From a checkpoint of a small transformer trained on Wikipedia: width 768.
Each number is 128 + 24 x the weight over its row's rms, rounded and kept within 0 to 255. Layers, rows and columns count from 0. Numbers have three digits each. The size before them is the row's rms in percent of the matrix's.

# layer 8 MLP down (transposed), 4608x768, rms 0.023, rows 1686-1702, columns 576-767
097:128155138105141124111125095151139139157123152117114164133183140136140118134145061137136149123177136130180101118142171154139130117140137140159154153140151115137099093141109147108111139176153134124136157128142140128090122079110096158132154130118134138112138153124129121123104139118137122137125112132114121134148132136133108124125125150099150157122102116120138122139089112125145143124186101143114131139101107128106128098104121125166114138120121097102132155122111118103090068115172143093165148119127092088147112074142155139151114156158109179112127175128079117118093078122147140149
102:110124152100142109122103108144132151111097135136139109167114107153145101153108135123094141127058097152084122170127122099109119135095156150111137142118150192122114115110140109143127144125113126115136126145163103142125122093129123135124121135092144131181144130115152133141149135119137121086113126151141105152182149109148146125145117146133148111103112118123116129101147152104111144094118133126111130117133145084124164116050107149129116126154188157141127123128106098120167102093177117104165111077128155146113093109150109154080093126129116115138149113137127106074144116129128137106
103:142126087172117139170137128101123124128130137165134143125116145121090120150128101134074096119157152112076125120117116107141107120160116141145096128142184130118168122129104139111099123155132123141136151113129160130163121124096129108134102116135106119102169120119114077108132129197108132112122156073107143157118087123178082145113085112099139122129131124129099161118135085104106143151098141123138178125139172110141122105120132128078145126141118115142080122120189137117153120141137113125159124122151098165145107102129120148127123142149105111168143154131116168117141114098109099099
096:146191110132121161099100137123119166163150144117128144162178094176147137126123130163100147126124158112128137116158137138137098123172114091150126094106127103152177077121169145154119156154139121126057152116096084125166146112119100151145138136103130109133130141182130136111129143176127099162171129077163123103125128125086114141091158195136116148124092130141168127147134132143088082079132146112115134150141112115138100163128086136153161151099157145098164123087131129134121096133132089117084168134167180139149150132134119125163111109120136143133059114092160091142153132129146100123
099:119162091146119116168100141112111130180115094101117140122109134132144125137136175171113129180153138166118119109186095101087144102087161108115132145161141140151137105159125098112109126131124094116179142152102119141116161150139137121083126101125110134141126100133103091100095133151106163079126126115096107127083124108149094142124152125102154110127107135125173134124123131114113135113143155117167149131119109135134108130130094121122110130131098155051106113133111101166117100125116124125092099105146120156110088123134079160153141156102105147175160155139148108162153131123139109089
100:111157119125128077112109142101125128131165152115157123110170106129137102113138129112170128119168155144135161114116121142118100115148179116188136102130174106151090126122121193165137108184111126111133131167095101134137135106115137115133119132110109142126158101162118101085142118118148101115123123088105157133145136076100145162149132125105131156108147100160125114125135191140140130167136125130134130118129137147118165130134121102155153116130149152128118126158139115142167106079162127172154150115156164140138162104127109145145138125103143113121160113115137098138119134088125109142
095:135134151111102170154131140121146125125152095151124120133131110183110127119144112121114134125136097176131131152064128133129160105139129079073135149126134106114123143148129114128116116152136134118149116152119147122146133137129125104147093147154166103130136114126125090129160071131118115154147155179118131098145106128146140181143154122110137114164118129174118088145124133116078163124117133127145143114104146106125135165126147156092163105115132152106091121146160117072182144130169091095134122133133103051120122116110105143188099111083169077117151135083141151143123149138067139120
103:136118154102157139137146129089167127144132133169092108135169101135117118144108103127152127099130132173108134142090139170118139144133123138124094120124100163106156196112138099126171113115110137128129089162136146131081113105156105120132145143155098139115100107155145161126121060100117134130121160140192155123151130122103120134092115146126156175119100122156153153125132167112116103099138169131103100137096099165113124132132068149127120121171127109112101118116154161139118106139101147105143140132106122110096108124139149122115091166141147137172114108141106101143192096104155149093
097:111141145158113131125141108108122109107124111129122094128108150133153119150171107107139133130092155144096133154110129146163122124133157131105149147128133073145151152138133141142141132148147145105162149091144119113179155089110119124128139104129104085089112143097123099124142140094159148135156165127122173118153123139113160125079147179102127069152121117142116152104137123128167106117102146119097145174153119090156155115103122121125108093121142111073129109168142084137098107155126124108132163136131110141091101103130127128153145102122139132125140106128059146115173154088159136130
100:153162157130141143144102135106146139142155106106126080127138176136097133130124114111095085133107208122124108144168151109176110126116112097126124168123121156133125105139084138119156131162087139143154149138158112146101111167171144120128115099101142102095111154123110113124172127112154178126143122131174148165141130128147157131147132089095169109120153118102147082153134141096106183114126098143183122132110120120122103076120150085179129118130126102105123120129132136072107119152164130168108128113115121148153114113118127106095108124112133088105141177140128158118164128079077088107
100:102155113156124151150111101137106115096078156145118106110115121135153117114106142127120116134122131105102160134162154102130143102092121103107125168155122185101109159149137133113141128146114113122135118117089147150151116119137128141132121089141134162179134107103107153110107165115123096152172127157146155077170070114105066163127158131163106125084125166162167104140127086123121124128161147093105142131168139110147099132135112120120084108139113176126144144142161111117142113158111097129127141102124123126141089097148092101102090159104101101114140165165124125127122109083114147123
105:153108125164137087139140121156112144142145114145130176118149091129116120122125162115120166114118071095111160140101183133150109163085179142142118147124116116144079151097098115155125172095118114143084129142108159114113140116123125126125133151151119142111140135130087121122140142159127181114125160115143121153162091103140077110114105143133112139110123118139163108108115103164114117108127111123131125143165085131125125163069100097125115134143120133160142134085127151124120150141088158154107104141131099142073162122091140117129133108094114126095106105172110047090096158190172094121
099:102145181124165106137133143097122133168138136168149125099076124161149135130116134128126108135165110135080143084157146170159161114100139098129121148145168164134112115129124170180147072128130144133078175142140137119213131123138112124110155133119101128117108099106151143109092137167108110089156155168125140096130126108145143179136086116120114116090123139115134136173118119147125105079122114170128157124117106144090128088205126120144132118108097140124180131156103112140088160157064126147101115140134153107123159135105134161090156157127106112124088102149128128151139148170122135147
104:162173130144144125134109134126102156118105118102148139151127134136134109109126155144106135146112134169110152073197101093127131142119116154099104140131128141155133158153115143136095129102144159116067133136139134141152164152091155120124103081139116113147085124125173131093095116116121140192125145108098131139158115130154153145114136102172121167152179122118173119115131115147101101147121144125087145145116101140119150095106130135132168139107128104125121137093141096148065154133147135143149106148151139157116137114150149121085122081106094117161116118147135141142111105110148156117
102:143090101125080107179143157117138123156168115153127137159144163135141119150061122160072124148129117138131107108087099089105128130147137110104124115121113120118119072143119166129157110131101136127044114133101129093092103127123134145132149144153116171148131091140169125121080120155130070116125109131116106132134139148096149112162167138121151138128196128135110086093111132108162123109116121108158090143144108143141129107151176130133135106160110158128141131141096157123133126095111149150139135116123155125128138149121108103152148141145139127142117177137106131107130116094133087086
103:101164157133077127167125084163111136090130118153151140115170104100113092132094160115122151104107118133136187170134149156117145131137101189139098119124128099103116106127118133180102121123154117148139090158135131065124125150173126127139122113142159107115151133110168139090129134169075143130106156125122130139151118136156141144126146172156130169133134123086114192122119139128125154119092114125145032116155150127094137139097134096177125143130173129127141133087143131144063150123138104151089158156110115129145117092156132104157129110106097160159111121138086128082101151121140146113
096:125139157120142096140113134167106122117127120118131144143122141161149134065107107120118129144143120132146111124132129099117129084119113110130164117111132117093168091136091140103124102091158163200087104145116125085084135161136084104152105066102105131136149107126103155125172162121161077125115135118116120097116109124114116090097118113113168098126185087118109184142144124095194153126103151082103139142126087096126164118125151107114133161083150144136146119120114114129153118115146141098110119145160136118139126136127165135080129140157134121136159141132150131058147083172131120101
# layer 8 MLP up, 4608x768, rms 0.0541, rows 1687-1703, columns 576-767
102:157124174100106177156132128125121180138174114152128107155117088157144128120090117116119056120108167183114124137148162118127136124101153109107114154151152087094138127125135131086123106157086118127107136144101115125174148157110136115130127134146128087115111143164135113113163120117144143159142127131115128105151137136103132149125149173118153118157137118161104116143147154125114143097089103136163082155094138089134151102083119125094138128126142128112114169103109140121115148172145106116102111133190144115167125090109135117139112145149125127134108143124147082151082105122115111105
104:141154105153145141095126107119141119112128123151111111111078110136122146097150106121175145105110153110158150177098127153113133127068155126133144147112131089171139132118136126129116134157144097136144110127092111139132145127109168122138109122119130118121141147137140136105111139117120191158121163198120124125147125117082145111138183156139101118140156123120165151072100127098084134128106108103127111145127123114131152129079133100114136115133094140112154108111122112120137144155152108147164124158139086089127116144139126121155137148117146128088123090113101141131169148139149148159
099:114087128091129135114125082097085094111129109142135107141106121117109141128144117106128114101130150172143125137175113092118113116118155126133128127140119110143099141124134191157114099161124117110114139097125103155173149106162125136170133114153131115119129062125139149101144107130124178157106165113145100136117140173121102074134114096133143162114157093121115138182117118144115151128132120130145119137120139107135137151138187137118110158086138115167098147169157121143145137137114097127110102134088158096173145127121152136138117100137145089139141149145116118113152150136086130149
098:143143131146155117101145104145129090142165157143101130092124126126154134109135119073153073105120097149120129150124132121132108175113080118107124135088098108093138137080125151136144136147133138105147088088106112092126113083121139118143119155161114147118128181146125118168120111109115118156104127147085092146155126105153131160098133150114176151135140136134110131089154146125111121163119101133141143071168148157126107123104129133167174119167120129152095098133137142133109142097107146136153139162134128100118167111139094152073130075166162103144096123151099137136078109134147163094
098:140126111110097160118139108086129121121150100106072096158121131108112121105084130156131144113130151145129087170123137124122094146132137134189104153099095112124125105123128150105136123109118095147132123131132130133114143134130131124128115132157099164093123122089094147152119131102127124059128158107133143134118131131106098135098123131133144138141126124162108118154142150133125108104134137155122142142118117152162097080142146157119130105117157094103149120135105147132069151145143113089118139142136109143121136098126152140127142132097158129095141107115129109115140133179123110102
100:102148117125110104130134146140112151163159136122111117083068142129128161141116124115141111121113144135199120179155082142195118116106099120160134117126168129139130163092135088132114135108110154098127148126128126103098137117096116142165102198119101120128080105135132132110113119124138134131109116107137142091101157129137148100102103124153108098183139142089099100172113119144165143154100111134125123178137102170107089111097106141087138120147135093119109092103157081140145121125141134093178174160134115124134122155113146123106133137095134050094086162162123102124145133143120099109
101:132146083135140096134153095134111119156098114105104151123140112152156142160120117119136119137133138095155137156120109163127166087115134116147095156136112098144136094085131151137133146130139122124152106134115109076139117134193082146119116106107125156115131141116156186172127139109130124134107116120146105115160181142127161132102168168108123116163094150112160137090111146152093136118169124134138102117111119089151098104096174126108126106136145100142137169149121158121130155095203140149099098141128143180119165132108159106113149099153152129125118154097134128116104130115193119149
095:132105140071126122142138163144130121118117131171107117149158119107134124121128128154102134125103137133117113083100154138145191103151123170137103140105121144090162130136143151093126143119112112174167089118117143097108153170117118107113153132139103154151124142125115142165120153119141103134160100137108148108093109079097117154135164109118102148132147120107111129116106149082091089110170101113135109108051149134125159141140114167157108089168126170160133141112135119145131165111127141145134102144153138125181122147091132096126125145151119101159139155096147135172178099123113166107
097:091125133116157153135120159118080143161121137152113104150151162183075144170113127120151084084175132102083130122101111119156140144074152141154098121176106121189147091123079130125110080162113172169135137157146121112172110113144180166130136111126111129106102136094157104151096158130128153158127097104156085176111167152129081123164163146102095139117138140159087151154125115163114128080154114122125125111166118108142142127078108165107121139068098131118117135143127130167126125122073099122086087124125095135150111125119101114142111121105097139144128132153146151172116177135145133144
102:116111100131116115156143139123163092109134107146155099090089137158141116095163165125138159152182169144166173114124095140108119119138136130143144095119127115129137140099125122136135108156130136116167092121116140107125088146079152125101146127134167130123104140123126085160179117081110133124158118141100158080173106123154093129124154143153097138157136125171143089118130123105129142122152119136135166134094108136163093122111144120140147093088134124118137110185117130125123136101123112135095113127147159138151143141109130114127169111095113132106160121131118124176103126113118098138
103:161144137119149166119140135092159094136150136124091093129130126128130122170150124125164169140137107107125113135090143114138169099140112126129091149099138132110080118099132126143092087132170120176158155093129129110101132095137102144099140099129105144136143102119145159171153162156083143138128126149085128107109150112108187107153123110093119141161156099119138157103159106087146111150100131130131101101126134134143103110102140179153164154106084128128156118112123170122112121124136068120169117155130139085150136156116141104144142152158164136120101105194138186122130094146129128128
102:169167100119124097137095132182098116122107146146154132128158087144157116121163077123121133161127175146143127155157130147148090133120101136112155091137109136120142127122136121121080128105134115160111141135136155142171163117111113158134142141099128139152133126123124111163123143131156141153101123105085156143128130139107118123089170136134116148094174132096105114130104122175143102131137137143152127136178132129120186105128107100127111165154126125064102159105145147165165110138150116092118091158128176111086142123107152134155120117058086133151154117127113132079096067087123157127
099:123112130145092097094107135134168179155141094140192164116122142137116128146125142109203119170165128105126126108084118109108141076129164151170128129101132117105184188151089119146098122123092105132169169146142107182192130117138126132109175158147133138105129103115104105093122160129128105083119099094123111118167124118104147139114108131128217102110074098143111146127125150137144123124110116105150158147141121151083115130113121123134130096124071090111144120138082123153119136156114179097114129147149085133135124082111096145155115143109137133148152091157144157080167150110126113159
097:100145108135147144139110149133124114184100158112106182138099114157128104087143121115174116141111082149127095098108129078116131133116118175104132105143147100140181090094123115158182147131167172095128167106129119108090098176127132149089129145142102105160136090161113103136111121138107130121174152138083104128128137157170097115161080122127106126160110102120128142138135126174163117116134136122094125150087126116138140142124133154071108158127149113137097131083074101113117187136152118125152108164129142145102163112115142169134109147181136163102119088136141166117142064108118140122
100:105151174146098121146130110081113097117118120115127120112124105109092140112128105131153150170128165078140109131140120077168126093096113116127116163093142118135122137078153126111164122136098136130154144122121133125144093156117136183095115127127120170140157104141105097139117126181161149170131137072108154073125121136134090095138128117122099101118138206121156144110126134147122153140140085096098120119156106114148151133137134104114105112160134090135152137193162113145072083148121126151163112051121057136134155146112134186134080140112150116098098150136164119154127161089149100109
096:146094117105115145123096138129161071137138155169126129112116123128088157129141148102166095131097099139135128126140101122129155136162121162146100144131105107135151092113132134128146141156120114130093126125186115128096099116113156132140089150111123177124100109142153151157103136150109137108142128167126099113134110134133096139116094174126136164117160116131170106114137114129151149114160129105129126136144098127086116104149152108141148113109173121114072107142149097136105156130122120170124141154111106123115155139099113098166158119160141128150142154131131123130143151081071125120
101:118176126075120118122162118105154090148113157134132128119138117097123148120119127118123154117142134149153103110141115146127149133122127127126119100134128148155101192132121094131140142137088145171115090117160160120137063107133141105125132131149152121127125151122082134085108110164125096126157128115158160078136122141147172131114098134144130185134165167156122128068087098142146141113134087146116148127146106213112130116125133106119166158083150132138127160093142103171139134151113143106150107155110130132120085116129090092114133082109093140134129136170196125100128110131104087101